Each number is 200 + 20 x the weight over the matrix's rms, rounded and kept within 0 to 999. Layers, rows and columns count from 0.

# layer 9 attention query, 160x160, rms 0.0802, rows 0-43, columns 0-159
195,189,201,205,196,196,193,193,201,197,203,196,195,208,197,210,199,210,202,209,205,192,206,191,208,201,200,198,184,194,197,196,202,192,193,204,192,198,199,197,200,196,189,187,199,203,196,198,198,196,193,184,205,205,191,197,198,197,195,196,213,187,214,185,214,199,194,219,206,187,207,194,192,203,198,178,215,210,208,201,202,203,201,199,208,199,199,200,200,192,205,193,189,209,198,202,204,209,192,212,192,203,206,187,207,191,192,204,196,198,204,208,190,188,205,195,205,204,196,191,203,202,198,205,192,207,201,207,191,202,201,177,205,193,205,202,214,198,196,199,214,215,196,195,198,187,210,200,197,203,198,208,172,201,198,208,202,185,199,195
203,216,219,204,211,195,188,180,208,196,201,204,199,211,204,206,201,193,212,208,184,201,204,198,207,196,205,215,201,193,203,193,212,206,203,200,193,221,189,209,191,207,206,198,195,193,220,196,209,210,205,198,200,218,200,190,190,193,204,197,200,220,208,210,192,202,208,191,212,202,202,196,197,200,190,191,204,189,199,201,198,198,190,202,205,194,203,219,205,203,194,197,200,191,203,201,197,212,202,191,200,192,192,205,209,193,208,200,204,193,180,205,200,183,209,197,211,211,195,197,191,196,197,191,200,202,196,197,199,203,195,200,206,211,211,207,195,209,199,187,204,213,203,211,208,199,194,217,189,202,206,216,197,202,184,198,199,188,206,192
218,200,214,209,189,213,194,196,207,207,197,196,182,211,209,211,189,208,204,207,199,195,203,187,195,197,214,205,219,194,196,216,218,199,195,197,185,206,192,180,189,212,194,191,217,212,207,203,219,195,203,197,185,209,204,206,189,183,216,194,201,192,213,201,211,189,204,197,201,183,196,199,193,219,214,199,227,213,207,203,193,198,196,203,206,184,210,211,202,191,199,205,208,196,198,227,197,200,202,215,204,190,195,191,215,184,208,191,212,195,211,219,190,198,212,203,217,206,198,201,193,197,197,184,192,188,202,207,193,204,193,177,196,200,232,212,204,223,201,190,191,202,199,203,229,205,187,190,192,196,184,206,194,175,198,203,207,185,202,198
222,202,216,192,190,185,199,189,194,199,214,202,206,201,181,217,203,204,198,214,190,217,215,204,207,179,204,214,198,187,192,182,196,195,201,211,226,202,198,194,203,195,204,197,199,189,188,205,189,231,187,184,200,201,200,199,222,223,222,214,204,204,196,204,205,201,214,206,183,212,216,208,209,177,174,208,188,185,200,197,221,211,204,189,205,206,204,197,202,200,196,195,208,214,201,189,176,195,202,200,184,205,206,199,196,207,196,196,174,190,187,208,195,174,165,223,181,213,211,203,194,208,199,216,189,216,202,196,185,185,220,191,217,206,171,213,196,187,192,194,190,199,215,200,170,200,204,216,203,189,211,207,190,224,202,220,207,176,211,185
195,225,191,216,217,166,175,216,235,189,197,230,197,209,200,132,193,229,159,205,205,215,187,171,179,211,185,244,178,212,190,226,185,189,177,191,171,208,218,155,193,130,203,186,191,200,205,203,197,194,210,193,228,225,212,198,173,174,162,166,182,226,222,209,202,205,223,166,219,187,198,222,228,187,226,216,185,210,233,217,197,178,219,203,175,197,190,195,178,167,170,172,232,193,186,187,233,229,202,197,209,191,219,188,209,225,217,214,203,184,160,214,168,237,213,183,156,198,212,196,213,197,228,190,171,191,201,194,183,222,189,196,139,216,217,170,237,159,200,231,208,223,187,177,214,173,178,212,213,200,195,193,207,232,210,221,178,226,214,231
184,185,161,213,194,202,153,160,219,205,177,268,192,165,239,202,213,184,198,197,140,188,200,182,186,185,178,205,188,224,199,180,198,169,182,200,168,189,260,197,237,181,220,176,187,198,258,158,204,172,209,165,134,195,155,215,179,215,214,224,256,234,187,214,191,186,220,250,179,216,206,194,179,203,203,246,174,201,197,230,186,232,235,198,212,222,180,215,197,189,215,182,204,194,169,191,202,210,180,197,209,196,207,181,219,195,195,220,222,189,208,171,207,198,241,158,219,246,209,207,182,183,231,185,204,212,230,191,197,203,197,198,189,232,192,248,226,233,196,201,195,186,222,176,193,215,210,225,193,151,223,217,201,176,197,206,158,208,196,224
198,150,217,195,192,220,232,203,189,181,241,239,211,194,197,200,189,200,185,190,183,209,230,216,187,230,175,186,211,214,178,185,174,218,214,132,212,231,227,187,194,209,213,195,187,170,242,241,206,186,166,224,207,196,162,192,189,228,208,201,238,193,188,229,209,170,178,218,211,278,202,188,199,163,175,221,197,263,156,193,188,161,248,210,165,196,188,190,161,147,204,194,223,206,149,170,190,207,188,211,216,213,212,149,156,166,207,222,213,163,196,166,209,205,202,204,211,206,223,202,227,191,172,221,159,246,167,160,245,276,188,225,216,207,186,178,216,204,219,172,203,158,204,260,202,181,212,218,199,186,178,150,174,184,192,217,292,174,186,194
223,264,185,196,231,167,204,172,185,188,180,182,174,218,177,230,241,220,232,224,215,176,195,231,189,209,190,211,193,197,216,229,173,171,236,175,206,203,194,199,183,167,173,176,184,200,211,189,201,216,195,194,238,199,209,183,205,231,215,203,151,178,213,198,192,220,171,227,178,178,206,175,204,182,191,176,183,194,179,215,179,116,200,229,218,263,215,210,234,158,209,170,198,210,208,206,178,221,224,158,211,196,237,175,179,185,223,181,186,201,185,225,203,177,187,206,254,159,177,202,207,191,213,210,214,204,178,177,214,187,154,207,196,175,206,204,226,196,213,162,248,195,185,228,189,190,200,200,191,155,193,198,159,177,223,182,208,224,218,210
198,207,201,202,201,202,210,210,200,195,198,208,211,185,209,198,213,203,199,195,208,209,188,207,194,197,202,188,208,192,202,197,206,200,201,207,194,197,202,205,213,202,215,203,194,191,211,211,201,195,197,192,201,201,209,195,197,211,196,196,198,192,188,207,187,201,197,208,203,196,182,194,198,204,191,200,193,198,212,198,205,199,215,204,197,198,201,200,191,206,199,198,208,201,204,191,194,206,195,197,188,208,192,206,188,211,214,212,194,220,205,199,203,205,195,207,205,206,208,200,202,198,196,211,193,205,203,203,202,201,187,207,220,207,206,200,211,202,213,202,212,191,203,202,200,212,199,187,216,199,191,189,199,194,203,206,199,209,196,200
200,198,218,202,196,195,201,205,186,198,192,194,183,205,202,195,218,197,203,198,202,201,209,197,188,197,199,197,192,191,202,208,210,199,201,191,202,201,197,187,207,212,199,202,208,198,191,193,200,203,202,198,212,190,192,202,204,203,199,198,208,205,207,195,214,198,217,200,196,191,203,206,196,206,201,192,200,209,206,201,195,207,190,206,209,188,206,203,206,197,195,203,201,202,202,190,198,196,212,208,183,200,210,203,201,192,191,197,196,192,203,227,200,192,186,194,195,198,191,206,202,186,203,219,204,201,186,196,179,196,187,202,211,200,214,198,195,190,185,200,187,205,198,207,187,205,198,208,203,191,195,197,193,203,207,202,203,198,211,205
215,199,217,210,170,200,197,216,197,180,199,204,211,202,190,200,205,205,215,197,206,203,203,191,193,190,205,213,201,205,204,202,209,218,203,209,198,201,188,183,197,219,192,200,199,208,195,184,211,207,203,190,205,196,217,201,208,199,217,202,193,200,185,194,209,192,187,206,221,203,189,181,210,202,199,200,195,209,209,191,199,204,200,211,214,175,208,212,205,194,202,210,210,196,201,202,191,211,206,226,186,218,208,192,223,180,191,201,193,189,207,224,203,195,206,188,180,182,207,204,199,180,205,200,203,204,196,196,187,187,199,217,186,200,207,195,215,201,212,199,195,217,185,190,198,209,207,202,194,192,197,200,188,200,202,221,202,189,204,193
213,180,229,198,219,185,183,200,196,207,197,222,176,192,213,200,192,203,205,226,196,179,229,218,207,192,216,216,183,191,207,206,200,187,175,189,170,196,183,211,180,187,198,194,195,178,221,205,196,200,206,188,196,194,189,203,214,201,206,193,228,218,210,229,212,205,227,193,198,208,210,197,155,186,196,183,208,193,180,205,212,182,186,183,189,227,204,194,198,203,188,190,210,198,192,210,194,231,186,183,205,197,194,229,195,200,216,214,204,185,186,188,189,198,215,206,217,218,208,196,195,218,191,201,184,197,213,198,198,203,221,191,209,197,199,212,192,200,194,190,219,192,190,207,201,183,192,225,178,215,177,216,184,201,207,191,218,190,209,214
217,217,224,233,203,193,197,194,206,224,216,236,218,178,151,191,213,182,214,225,212,187,228,196,203,221,200,193,204,195,216,189,227,198,220,240,225,180,187,177,209,184,181,223,215,204,216,164,223,242,195,124,213,215,205,211,199,189,204,233,228,189,225,212,253,183,226,244,219,184,150,247,267,181,204,201,166,175,176,227,166,184,227,176,179,182,199,210,217,251,200,220,161,184,202,209,165,196,177,208,186,178,196,216,226,180,186,212,201,156,222,223,221,193,210,233,180,138,182,212,201,210,199,235,176,205,197,146,216,191,181,183,190,202,165,234,172,221,177,213,226,187,222,203,204,186,159,189,217,185,168,191,206,261,199,181,181,196,191,222
173,194,230,193,176,212,181,217,160,165,229,195,219,199,196,192,174,181,161,164,197,207,226,162,220,212,179,200,219,180,225,185,224,174,182,152,217,213,186,172,174,166,221,208,207,225,177,204,182,206,179,199,192,205,191,182,169,198,227,205,161,158,180,193,193,207,185,206,210,198,219,191,230,215,200,211,202,180,226,206,176,182,192,204,248,180,173,249,171,202,213,213,204,209,238,235,221,142,225,220,240,142,191,170,209,218,189,168,162,195,197,183,223,200,226,187,213,186,203,176,204,195,167,242,187,179,206,267,199,245,200,212,196,233,186,196,220,189,200,188,209,209,238,199,165,218,192,196,214,250,175,240,217,200,166,215,188,203,186,195
164,255,230,236,175,211,197,178,220,205,175,217,154,215,161,217,232,236,185,174,182,185,194,155,209,243,203,184,236,194,215,172,192,206,170,235,179,166,218,169,215,167,202,258,198,195,198,166,199,202,220,163,231,177,222,210,199,203,233,216,214,170,188,198,183,223,209,180,179,234,268,213,194,151,178,165,173,249,212,222,219,211,207,154,188,256,230,204,219,197,208,172,200,216,173,195,204,171,218,191,220,177,241,207,155,227,220,199,228,202,209,185,215,183,203,214,171,187,240,229,192,209,212,215,205,197,189,231,164,140,204,211,176,124,194,184,168,202,227,210,173,204,179,167,221,215,191,164,199,191,214,192,184,188,239,204,174,149,189,204
194,196,205,171,217,219,219,200,159,213,155,192,215,160,157,231,177,210,202,228,197,212,184,167,184,238,214,199,182,216,235,197,187,228,239,215,156,164,198,197,229,154,200,228,196,202,227,212,157,241,222,170,164,221,201,154,181,199,121,161,240,222,240,175,151,165,165,180,220,209,193,151,186,189,208,264,223,158,216,236,197,180,177,193,185,213,173,245,179,202,189,202,175,189,200,241,150,197,276,172,182,186,180,165,178,218,191,200,189,214,231,192,233,210,187,224,213,199,250,162,184,166,240,170,236,213,179,221,176,197,227,204,212,208,207,216,214,226,182,179,233,218,205,190,177,169,257,219,235,232,230,192,246,200,221,209,174,163,204,189
165,215,194,182,165,247,176,237,158,255,262,220,141,212,226,220,153,136,197,216,193,171,198,188,231,189,179,215,224,214,149,188,228,192,201,182,244,188,183,173,199,162,169,172,215,210,189,202,198,149,225,195,190,212,191,197,173,236,237,211,192,213,198,203,183,198,182,206,203,181,200,204,177,219,235,186,157,192,218,219,187,230,200,195,212,215,224,200,148,217,209,196,179,224,149,163,188,230,158,186,209,225,219,208,220,217,198,165,198,192,195,149,217,214,155,201,175,209,192,166,161,232,197,219,234,174,165,193,172,215,205,217,210,160,191,206,218,213,202,231,191,252,231,222,205,208,207,151,233,185,217,218,197,210,222,194,209,189,192,247
197,157,194,217,214,125,219,215,214,183,197,146,227,206,256,249,185,199,204,159,191,192,192,244,168,176,238,206,174,226,227,192,217,137,222,197,248,218,253,172,178,224,218,236,188,167,191,181,192,192,198,173,183,227,211,183,195,202,196,208,175,226,201,233,155,212,218,231,224,231,218,171,211,224,232,187,203,159,166,199,204,197,236,200,191,206,190,247,172,208,215,201,192,220,218,199,181,217,169,176,169,229,247,208,199,200,165,239,206,207,192,224,192,184,172,181,239,178,219,188,190,173,150,185,197,182,210,184,204,211,189,197,152,251,174,222,241,187,209,190,213,204,189,198,162,188,211,209,231,173,207,188,204,171,215,214,156,217,235,210
223,232,218,228,169,170,210,234,222,227,196,235,205,189,206,192,173,202,203,177,232,228,207,207,199,177,180,161,205,182,213,214,268,142,230,198,220,193,190,201,174,201,212,200,222,180,182,194,243,181,194,225,166,208,192,222,183,179,163,140,224,203,195,185,231,189,116,198,185,275,193,193,212,215,205,227,188,192,170,183,188,187,170,148,139,238,200,223,213,205,206,218,160,173,227,153,155,227,180,193,205,215,202,189,199,244,211,245,228,198,213,205,189,221,184,215,232,193,214,183,202,207,190,249,240,200,201,215,191,168,217,227,168,203,190,229,211,178,219,239,183,215,238,175,224,250,211,158,189,219,158,189,165,225,181,222,221,153,205,226
204,151,154,231,222,197,153,222,194,219,218,138,190,187,165,219,219,191,168,213,185,209,204,218,207,234,192,207,206,168,221,189,226,219,208,157,182,159,168,165,203,142,228,180,211,210,235,204,233,199,198,196,196,212,196,190,169,215,218,198,179,208,194,203,180,219,163,182,166,188,187,207,231,190,240,193,223,210,223,164,230,159,246,232,199,246,206,204,253,213,180,234,183,184,158,167,182,217,131,177,240,191,187,175,242,202,207,233,162,199,189,183,184,187,204,195,194,219,167,209,202,168,250,240,244,213,200,237,146,199,246,202,193,173,210,201,219,197,201,195,206,201,187,200,182,207,193,192,173,110,222,205,167,184,163,253,209,214,219,206
170,194,169,206,215,213,216,213,176,240,204,205,163,225,175,168,196,209,190,218,205,243,173,178,233,141,213,214,192,217,219,227,185,244,201,197,194,154,225,175,234,212,184,192,132,188,162,158,181,225,165,214,208,205,241,234,218,224,184,176,173,167,195,274,184,168,171,212,202,188,177,159,183,203,207,187,195,195,213,221,213,150,197,188,235,184,218,191,197,242,179,210,172,152,182,199,175,184,209,190,175,201,236,150,182,197,196,201,208,184,227,231,199,255,211,221,207,209,192,230,240,202,233,231,137,191,176,219,180,178,273,193,198,206,198,214,152,177,149,184,209,159,231,236,212,184,240,188,182,193,203,208,222,204,186,174,177,244,224,249
260,160,239,253,203,240,173,172,164,195,185,186,210,195,213,165,231,202,199,217,175,221,226,164,181,216,197,228,199,204,182,198,205,176,143,209,225,189,254,232,208,190,186,185,196,210,158,179,197,146,196,176,197,189,223,188,204,214,140,203,172,224,166,171,236,186,213,200,191,178,213,183,240,154,221,218,206,198,226,219,205,178,146,244,214,169,209,206,194,219,218,126,241,219,213,259,158,209,197,204,198,192,186,211,147,222,196,226,233,233,181,180,130,186,233,175,259,160,226,218,232,234,173,210,159,163,197,233,222,192,189,228,248,143,218,198,190,188,168,216,205,180,186,200,188,178,217,210,199,197,159,202,196,222,181,249,214,171,209,232
200,220,224,196,253,172,183,201,209,212,199,242,146,166,131,153,218,192,188,200,146,195,189,193,169,217,167,191,209,254,191,202,172,187,219,200,177,206,238,189,187,232,215,208,152,210,202,172,216,219,182,206,168,221,242,170,226,209,197,180,212,195,177,196,255,247,203,204,227,155,210,201,211,150,177,201,209,164,171,184,214,181,240,237,204,218,212,186,197,217,241,222,238,163,204,193,171,236,261,184,215,187,175,210,241,214,164,197,223,235,206,196,209,197,253,236,235,174,186,199,200,170,189,221,254,200,203,169,213,192,177,185,201,215,190,250,228,229,221,228,233,197,249,173,180,211,195,210,203,198,242,220,184,199,157,157,234,172,165,177
207,242,182,196,170,210,245,164,179,207,194,205,245,196,173,232,209,229,242,228,241,186,201,178,187,197,183,230,235,181,159,212,217,167,143,187,193,181,215,227,210,214,200,169,176,184,256,217,193,199,210,166,167,204,237,207,183,147,203,191,205,142,191,201,210,181,175,227,234,166,163,199,216,203,166,181,195,224,157,214,188,227,155,178,196,225,183,219,212,173,160,187,223,217,184,197,204,167,187,239,233,152,217,157,188,234,188,220,195,177,185,239,184,270,186,186,204,220,210,201,179,141,195,221,216,236,248,197,204,219,192,198,203,186,171,228,210,201,207,180,158,204,268,197,223,208,220,217,211,245,201,224,194,203,198,241,199,211,236,225
263,250,197,229,228,245,200,169,185,206,240,230,169,239,232,214,214,220,207,227,191,210,159,197,193,270,170,215,142,247,230,219,191,160,188,164,193,218,180,193,182,214,201,182,243,179,211,186,199,197,192,165,196,191,169,242,215,231,201,182,149,182,189,220,192,203,213,146,166,188,163,150,181,173,234,211,217,212,171,174,202,193,170,241,174,181,204,216,169,241,202,228,211,247,219,217,176,205,180,191,179,161,213,151,229,239,198,230,241,197,194,171,263,179,152,196,185,184,193,181,183,180,241,206,178,171,199,217,197,170,227,259,191,209,168,189,229,198,231,185,225,199,258,123,249,170,169,237,186,211,219,209,188,154,225,216,217,181,191,203
204,189,147,166,166,179,192,252,197,193,186,185,248,202,174,187,255,199,168,243,182,198,213,197,228,176,224,178,195,237,279,207,233,211,192,182,242,223,199,151,170,176,216,208,201,164,207,204,217,173,229,148,196,160,165,236,250,218,214,214,219,201,227,153,186,195,211,235,176,194,215,210,220,173,188,165,158,233,185,212,200,208,212,202,242,152,205,167,186,196,204,253,198,200,209,200,257,187,187,239,204,215,130,161,200,216,221,228,207,196,185,164,215,187,235,235,208,209,178,184,188,171,211,180,164,203,216,240,199,156,170,170,221,214,188,215,171,226,195,165,211,230,191,199,236,185,216,205,250,199,198,236,186,191,172,182,210,154,211,203
229,225,209,202,211,195,201,231,237,197,174,238,204,173,204,177,192,259,220,232,217,223,221,183,215,252,248,199,204,165,215,176,202,175,183,212,181,206,224,226,183,151,191,193,185,173,190,155,163,218,189,197,218,143,201,233,250,202,260,186,165,171,223,223,206,219,189,192,189,184,251,197,172,213,188,198,212,195,207,187,154,236,212,186,239,147,143,195,201,169,254,259,198,186,192,228,167,189,191,222,251,187,220,195,181,213,159,235,194,201,196,192,162,258,219,151,222,196,191,188,187,185,182,191,210,185,180,209,223,223,157,244,199,239,217,233,157,184,210,207,149,202,184,194,194,200,243,159,174,188,197,173,206,241,213,211,208,220,187,197
213,144,165,209,201,219,238,219,234,213,226,159,241,171,219,192,171,160,201,205,229,170,175,160,162,231,210,224,219,177,135,231,194,205,167,155,200,147,193,219,217,216,221,193,205,191,197,250,203,166,214,215,212,173,218,211,223,194,243,198,232,166,193,204,198,228,253,212,210,185,193,187,215,160,198,139,222,210,172,200,240,180,194,245,222,201,220,207,216,228,182,201,193,208,184,224,196,192,219,168,206,236,168,181,191,219,200,176,266,212,200,192,187,192,168,196,161,177,261,192,203,198,157,214,156,243,191,211,163,164,235,210,171,213,225,194,195,183,231,233,180,201,233,211,151,182,152,210,219,159,210,195,189,198,170,168,178,160,205,204
243,204,216,237,240,180,174,199,150,247,159,239,190,226,178,218,168,217,196,173,197,221,198,195,200,229,191,175,215,248,206,202,210,240,218,188,235,173,178,212,204,125,251,157,179,228,191,190,229,185,185,174,212,167,199,253,164,165,181,200,209,199,223,214,172,201,220,236,256,225,190,159,216,206,208,218,219,198,144,183,191,183,265,214,169,214,192,226,219,195,187,160,188,197,213,179,228,179,235,197,213,179,219,186,206,191,171,140,192,198,172,182,206,190,210,203,218,211,222,194,213,220,175,155,198,228,236,203,222,228,216,180,222,225,164,223,179,171,212,247,188,233,178,176,182,176,219,216,190,186,170,165,177,176,193,204,178,174,181,173
195,218,191,216,185,200,226,213,188,207,211,218,223,177,227,215,178,200,194,245,181,218,165,178,161,180,215,204,185,188,233,204,158,212,227,178,187,206,237,199,183,151,209,172,175,199,217,200,220,166,250,185,190,229,167,210,214,214,211,203,194,214,194,159,194,220,244,250,155,183,168,180,192,202,188,212,195,229,164,170,172,186,197,190,227,218,205,174,238,220,208,180,163,198,180,262,167,201,163,203,218,206,147,229,221,199,236,204,157,193,219,205,186,224,224,222,175,162,202,185,222,221,166,214,208,194,215,192,212,255,213,243,212,145,226,204,240,165,149,218,197,207,229,158,200,255,219,237,214,195,235,187,161,212,225,175,166,249,177,209
186,219,197,171,200,189,208,214,210,196,166,218,188,216,189,224,227,108,185,178,249,203,214,186,200,210,225,202,171,180,178,205,182,152,190,244,205,177,230,176,208,188,202,236,167,188,224,148,199,203,224,196,256,177,196,207,194,215,194,204,173,187,209,182,176,245,175,219,184,199,159,202,208,242,229,237,151,214,183,224,204,158,173,170,169,227,212,193,191,165,201,200,247,212,199,202,215,196,205,220,208,213,152,169,224,172,212,173,225,202,195,156,221,216,208,178,193,206,215,183,243,185,215,179,225,233,174,185,191,162,196,186,242,241,208,227,231,185,207,168,218,155,198,213,183,211,190,210,172,200,122,183,248,218,188,205,217,207,157,261
164,169,169,205,180,208,188,224,173,228,196,196,167,202,168,227,207,241,157,215,200,165,183,242,210,204,179,180,208,229,205,203,208,166,169,231,211,209,193,184,202,196,198,172,173,200,196,209,174,164,196,192,146,208,262,240,243,211,157,198,170,238,226,213,212,208,196,195,233,186,184,169,234,164,198,185,185,190,225,183,203,239,256,201,180,160,172,201,196,221,133,226,225,182,187,170,224,229,163,221,197,189,190,196,216,169,198,208,252,208,174,199,207,213,187,190,206,242,232,228,155,197,153,171,201,184,217,189,186,216,178,222,208,160,182,245,194,167,215,195,219,197,181,176,217,219,155,212,194,199,187,183,238,214,223,239,225,184,209,195
210,209,190,230,209,197,206,198,179,207,227,185,196,194,204,218,204,179,206,197,213,201,220,216,230,190,191,191,199,186,189,194,222,200,207,214,182,176,217,211,184,194,196,185,219,201,194,201,192,166,181,230,176,221,202,207,187,212,177,202,208,202,190,197,199,207,191,189,202,169,212,207,203,226,199,212,207,203,176,229,188,191,220,200,201,197,221,204,189,231,203,202,199,219,217,191,221,219,213,184,202,193,155,179,183,195,214,209,199,196,214,182,211,230,221,187,216,206,190,201,183,186,208,184,205,187,203,209,209,219,191,178,183,195,195,194,188,187,210,213,190,182,204,183,225,186,189,181,213,178,209,206,182,180,211,184,191,213,174,207
231,204,217,197,191,205,183,191,197,195,203,215,165,210,211,183,227,200,217,214,198,195,218,183,189,203,205,206,187,188,201,227,201,205,185,225,207,207,181,222,190,195,235,197,205,184,191,208,212,242,193,199,203,212,194,210,197,199,198,223,229,217,200,198,213,196,217,207,197,200,174,203,202,200,210,191,186,203,221,211,212,212,212,187,230,205,201,228,218,172,208,190,209,224,208,212,195,235,193,196,183,198,218,205,209,206,177,185,193,191,175,215,183,179,175,195,193,192,200,176,186,219,213,218,199,191,180,188,192,225,208,229,213,191,205,186,189,219,215,182,198,209,184,214,174,196,199,209,202,187,218,204,217,218,155,197,196,189,198,197
223,207,258,177,160,216,204,163,187,228,196,211,200,200,223,188,213,194,210,217,199,200,203,172,165,205,211,175,184,186,187,232,186,209,204,203,222,233,191,191,204,189,198,197,203,216,179,190,222,215,204,172,182,200,204,195,199,196,224,206,193,222,226,192,220,182,214,192,208,195,186,192,196,183,232,180,182,214,227,176,241,211,213,201,211,195,210,223,204,177,209,201,219,209,214,217,174,216,198,181,173,192,203,190,228,187,191,192,180,168,182,226,184,174,175,189,196,195,196,185,193,201,215,198,196,190,183,195,195,220,224,200,187,236,205,203,215,229,222,177,176,191,169,205,193,194,207,207,203,182,192,224,203,213,181,225,194,171,222,205
235,189,190,208,186,194,221,180,186,221,200,187,205,210,195,219,211,177,213,207,168,211,151,186,219,218,213,202,201,216,185,231,199,220,189,207,227,192,197,192,203,168,213,203,182,197,218,212,194,215,178,227,222,235,206,208,198,191,225,199,199,200,213,195,218,210,184,215,188,208,197,209,213,178,211,210,206,199,196,201,202,200,235,196,184,193,176,181,197,183,204,179,224,185,220,194,190,208,203,228,176,202,216,157,236,197,208,160,181,207,224,210,197,197,175,203,206,225,178,165,173,190,161,186,190,191,192,196,207,194,207,198,199,201,214,196,190,221,217,231,158,216,186,179,196,198,215,202,218,226,193,230,212,209,195,220,211,204,203,194
194,218,182,192,168,214,211,194,197,205,184,215,199,201,207,206,203,194,208,208,195,205,166,188,210,212,205,197,214,211,182,192,201,192,207,178,202,204,206,200,231,197,204,168,216,209,176,182,208,199,198,204,203,204,200,211,195,202,213,210,182,201,200,192,212,198,170,181,201,198,179,196,196,190,193,207,176,198,209,205,215,215,216,215,202,192,194,201,202,186,204,182,183,199,204,206,187,182,231,219,205,204,187,201,207,199,182,180,209,198,212,221,217,193,176,198,220,193,184,186,180,207,194,200,188,196,246,196,197,211,206,197,183,208,206,202,206,214,214,192,198,189,184,194,201,219,186,192,221,184,206,207,199,216,188,213,196,217,207,194
195,199,203,181,189,196,194,142,186,209,179,200,166,215,215,203,184,190,239,226,206,235,227,231,213,212,235,229,233,201,213,232,213,170,182,202,212,188,171,188,201,212,197,199,194,237,168,209,189,199,240,207,152,194,187,177,166,191,195,209,179,208,205,162,233,180,217,194,196,196,205,210,204,199,224,185,186,189,223,207,176,155,201,170,208,181,177,184,221,208,195,204,169,195,178,216,207,223,221,191,217,227,235,240,196,170,205,242,182,166,199,197,203,192,186,181,183,182,213,188,210,212,184,173,202,220,191,183,190,191,184,185,187,211,165,189,230,192,222,211,204,202,183,171,182,205,244,203,163,240,184,181,205,167,202,188,203,217,169,179
221,191,222,224,182,184,212,174,197,188,220,188,158,211,194,172,219,194,230,213,165,192,193,196,193,181,204,233,209,216,230,211,215,192,221,226,187,184,180,224,189,199,232,239,168,195,229,185,188,197,196,211,212,184,196,210,203,189,166,177,179,206,175,179,164,198,203,211,211,205,227,185,214,206,194,212,202,201,204,185,206,193,191,211,213,162,214,226,220,176,177,194,177,190,178,213,238,175,201,183,200,243,235,202,243,201,187,175,199,177,205,148,207,193,195,201,238,199,222,198,177,180,207,227,152,198,163,218,189,196,179,236,216,181,214,210,168,213,198,226,191,239,198,194,182,202,199,207,199,228,190,224,189,152,177,184,193,149,209,194
242,214,247,203,189,161,179,202,197,193,193,172,226,196,193,209,227,205,216,196,206,203,187,200,190,238,193,187,175,207,216,173,196,206,210,206,209,189,215,208,220,189,189,159,167,196,238,188,195,214,210,216,206,217,236,178,220,238,223,215,203,190,187,215,229,217,206,226,245,230,191,225,235,194,231,192,204,202,231,186,229,248,210,176,194,186,186,187,219,196,196,205,167,184,181,185,186,197,212,216,228,218,199,204,196,180,196,190,213,223,192,231,171,228,189,186,205,179,215,248,217,195,207,233,242,186,165,173,171,207,201,220,190,218,194,165,196,185,213,219,212,202,157,201,166,201,204,177,215,203,213,196,181,210,229,204,182,197,232,188
225,213,181,189,203,204,197,181,185,193,195,212,205,204,204,190,202,207,226,203,194,197,202,191,174,199,206,196,189,217,193,193,191,207,203,192,206,201,211,192,207,180,223,171,192,188,186,199,184,229,187,210,196,205,197,202,192,202,210,208,185,198,196,172,229,210,206,205,190,204,171,185,203,190,197,195,182,206,224,183,221,197,205,197,207,210,209,213,211,202,197,189,220,198,213,210,189,222,224,201,214,183,213,204,196,213,191,194,201,220,179,188,206,223,179,216,203,209,205,183,222,194,199,198,207,182,185,213,199,184,204,200,189,169,209,224,210,220,191,179,193,201,194,205,192,205,212,186,197,197,187,199,201,189,220,199,210,204,189,189
198,188,215,188,206,191,199,214,203,175,189,213,184,185,216,221,204,217,183,211,194,200,192,207,194,229,185,200,202,211,212,187,200,200,187,188,200,166,177,214,180,201,190,180,171,176,194,197,180,210,202,198,223,210,154,201,203,181,175,199,206,187,213,196,208,179,193,206,210,204,215,202,214,202,222,178,208,199,181,193,194,201,196,180,216,218,170,187,195,216,201,218,204,205,204,207,206,178,182,215,191,191,204,206,200,182,193,199,225,195,162,222,176,151,202,192,188,198,197,207,189,225,205,184,206,219,171,182,208,207,205,195,199,202,206,197,207,188,219,208,219,211,186,205,183,181,187,203,205,211,188,212,208,204,203,203,199,221,191,210
189,187,215,200,209,175,186,199,189,192,215,213,186,207,210,210,209,197,207,225,184,191,226,202,202,195,179,222,213,167,210,195,205,190,190,197,188,177,185,231,197,196,208,177,183,203,208,180,194,223,201,191,210,203,177,196,182,214,198,207,227,212,191,199,221,173,232,211,227,205,213,212,199,178,230,193,199,196,214,215,200,195,196,198,210,197,194,214,216,210,175,212,195,195,190,196,202,215,185,194,187,202,171,200,239,204,197,208,207,167,172,219,192,161,182,185,184,194,198,196,181,213,204,204,196,220,189,175,186,202,197,199,207,210,203,195,203,159,213,205,203,201,196,212,174,178,211,210,212,224,189,192,192,238,185,223,199,189,206,207
185,202,216,226,205,186,220,184,222,175,229,218,218,189,190,176,217,194,216,156,193,180,192,170,177,205,202,211,206,208,182,197,227,200,201,204,191,210,181,203,198,217,182,206,198,205,185,221,191,194,209,224,223,224,179,232,202,200,199,223,225,204,185,194,171,176,208,206,218,193,197,187,207,201,216,228,189,189,175,211,210,207,222,206,237,204,213,218,178,174,211,217,222,218,208,205,201,201,180,230,182,181,206,195,206,185,201,218,181,199,203,179,158,185,192,225,201,195,202,217,218,220,198,203,214,167,188,181,184,208,190,233,211,192,191,182,202,214,198,154,223,201,202,185,213,196,194,147,201,202,234,176,217,182,191,180,180,185,210,189